From a checkpoint of a small transformer trained on Wikipedia.
Size: 9 layers, width 320, 5 heads of 64, MLP 1280 tanh GELU, 16.7M parameters.
Architecture: LayerNorm before each block, biases.
Training: a variant of Adam for these matrices, 732M tokens.
Each number is 500 + 25 x the weight over the matrix's rms, rounded and kept within 0 to 999. Layers, rows and columns count from 0. Numbers have three digits each.

# layer 2 attention query, 320x320, rms 0.0452, rows 0-17, columns 160-239
488536511512501500506513515487520491493519531511502484497532514486509476515553533523501535498505533530508492573525486522506491532492498520473540523499501506528517500517486490496498491488525481504509558473506465512516474510497496528509553517
500495509496496495489491488510477513503495491491489503468503506503495509484491483511503496503477470490497499441486484510507489485517509503515476496507505496484507488483515513498519519508507521509490487517498518512506508508482503483507485483
495520513518508504505512521503508490488509526498505499469510526512514484522540514513498511491505523518509487553520492530509485530515485511485524507504503486525515510512500484483514474501492482491484546490503493513517500503499492543522534517
496547523501512516504517500509507508489515525505504492458521517503525460522551537535500520497501524519506490557523509516488479520519485526491542520507509497526543508514475464497506485485509482494511550455498460524543473509479521535508569529
488453468498489489481486494475485502511481460484529510506470489501506542473453465478500481497509462497498518416467512472513514473498496474503479515500490505455490513474497518515501508525492524491489466521499521464474509478503510463487458479
489512498508488531503506487494506501495510521500487494489522507500523475502509511499507506511492511502496482538506519507472503508496504510493518489502494496509498510506508508504499487512486492507501526483504481515513507521513494510515523520
499505499497492485494517497491503489502516495498534507547455503497503501499494513493511495469518504523500518543518504485506516508485490497496494529489489498507501505488499495511499501510494501495503497494503501478508497496502506507488508508
501493496494513489509508500488496510492504488512515502496484476502492504487504495504489495498500496509513499498503496504523495501493503482509508504487503503495516501497503490512503502497501488477489509498512512488508509511484504488493495492
500525509510513508500519504487516488496520540511507501484549517481506487520542521517500515479505537541501500570529508498476508538489486500492535505515493499533491515522495478499499480500507484513515543477522509533484507516503504552521547534
500531510500499515509494506494517503505508535519501487471528526517528476523542528510492517494511544521505488563523520508489496515503488508498530505498496507531526510516491490510509488487495482488520548477510479530530508499485506531516545518
497469469487500485488487482488488523511483451490507507526469489495486533493450474467497479504502469472493514430470502485495519468481512499514464495469500500462475507476500527494502508520496528477483444536493507464481517475518488459466458488
499463467486487491487481484491491508536486462485492512551481474503506516480447479471510495528522471471479524447479512469506523486493514475515459479472499502475472531491509537471489516506508520494488442522498526485470516485520496462484449474
505501515503499499494484488511489513495488498501473497453513504503496513486498491505499506519482480469495503448480506514500476496517527499501488485509510495489512492499502507499507505500510515499490492506498500518494512507481502477504489489
491509491507514522508513496504512491500509507505475493496529495512502488517522522495494510511506526507503476537514500514499511520491489509493522501504496499522488504512494488492474487489491474497516530481503484507500496498516503516502518517
524539485512495507508515503499520486495521540514487491492530514489520475532568532514487518487501528532519476593533488532501506539491496508482536477526501511532509518530500471496494477507499474507521568491524506532513481516506495571518549536
491538515525512506515515506500516474490521538516502488485531515505509461511555524518512526498506535545495493576535499506504470537505477508491528501511513505529530511515492484494485499487505496504514561474490491543516489512505493554511551530
521522500502507499496507507488509474480520522501500498488529511512516474504535528511507510493499510504504486558514502521495499524505496529494531489500492504520513496508498486480501469508506496514507534479498497492499488494487497539507542520
502469505501497495490488483509480508490473478493488509484489512499496516481471470495509492502490480470486508432482506506498490479520512494519468478504517505473494484477509514489529528525484537507489463514489508491484507495500491467500466485
# layer 2 attention key, 320x320, rms 0.0392, rows 0-16, columns 160-239
502509512512500490513499501507497491495498512513505495498501495510510490508505484492500500502493496509493504513497489497498494490497495502501492501503499500501495498503497496488509495492496497499507496480499501499507512496476505496506505495
507493494507511493506505501485496506508498497480510513502504503498489511512498496476478491507495504505497506496496512489496515501483487503485483491481510517504482509495498499505508508517495506490508480500495510494497498495505482493490486497
490481497491501512489496503501491500499503512490490493488504511494489501495513506504496497505512506512495506501507489503507506503488501518505501498509502502506498507500504496499492509483523511503511508503490491493503482498492490494520499504
503501502501500471507496513513492506513504509504498502497497488501512497513509499500514498496509492500503518514503500495498488515494505498505496490497505495503507495495508510495502499500499505496507511504524495495518500493497496487513513524
504495485502494496500501497504493506510502495506499490495502513501508506501507508506499503504479503490507499478501496506501498493510493499499501492487502481494492505501513502485494502481509512492495504494517507492501501514505505496508501505
514497503506511507510517503502511515498496493497520506496505493506510506503501501511502502500494514505497512512504501486496506496510494511511502499489507511503514512502497502500489497489505506482507502503500492508511503497494505506489497507
493501515480498500487499519499492507529480491490493518505519491511474507495512494503499477514504501513495495507520509506492512505486505500500513495476506493491493528477519493495490510497496485494502533492503498496500505512494502507501501506
478513495486499505495512506501495508506495492501504486510506490500495506487502494493497497508506494499496501500498522504512512493499508488506496503508505496485514509495502490502500498506492503490485530481495492503494494508506490503507501496
511508502494503511495501495500499499496498485493507511492493479493502493492508493503500494496496511509500496517505490507504506509507503501494498510495498495490500493501499494505517501503495475508500493493483500502508501500493503513497505504
507495504506507483502505508489505499508499489490503496508495495487498497500501492494501493497513503507500505505506502508499511503504500510493498502498507508495503502502500481499497491499505500516495516480503502492501505492492501507493522502
509489500500497489508493498496491485498504506505500505496506499484509512497494504501501500499499494487511505498494509509514498494494495493492505498503502489500507503495506505502495497511501499499499496501511500508498487509504512497498497499
497509510506497506509499493508485505493502474503502497503491505514496511498485500484496503499499497502491491496489510511507510489495505479511509499507511499493498497509489507521507492496490489488500491503512487492500515506494497509497486492
504504485500503484499505508496500492499490491499496505520488501499505509515488503475485500495510492495496510492500490493486535509471503500486479489493506505507472491498496506503502495517500531505514485530502515507497503498530469491497489484
509501506515487494494512496507511514478505509504504480490497500510518481493503507512505510493505486505502502500498490495503495502506502503504510510501514504515518496496498501502491487486492499509508488490496492520506496497509506498514523501
505506500492498505500502507503503499496502505505503493497499483512496496506505505503494502499497510499505503508515498504498497507492496496503499498507512495499503506490496493499503492517484487508504501498492497501515493511492497523499500496
494511509508498489498505504509513500503507501510495494506499493523504501500495501505498502496505514499481495512487492493509506506494489509510495510510490516498509492504499497502502496499503496491505494506510480505511502487490512505509510501
504496490488495498504503496501506495498506505491508500504491490503497491498492499508489494490503525510493515514501490504506502501488484484492502507503505508508506518493507495498490507492491509496498496488503498489511504499497494499511511495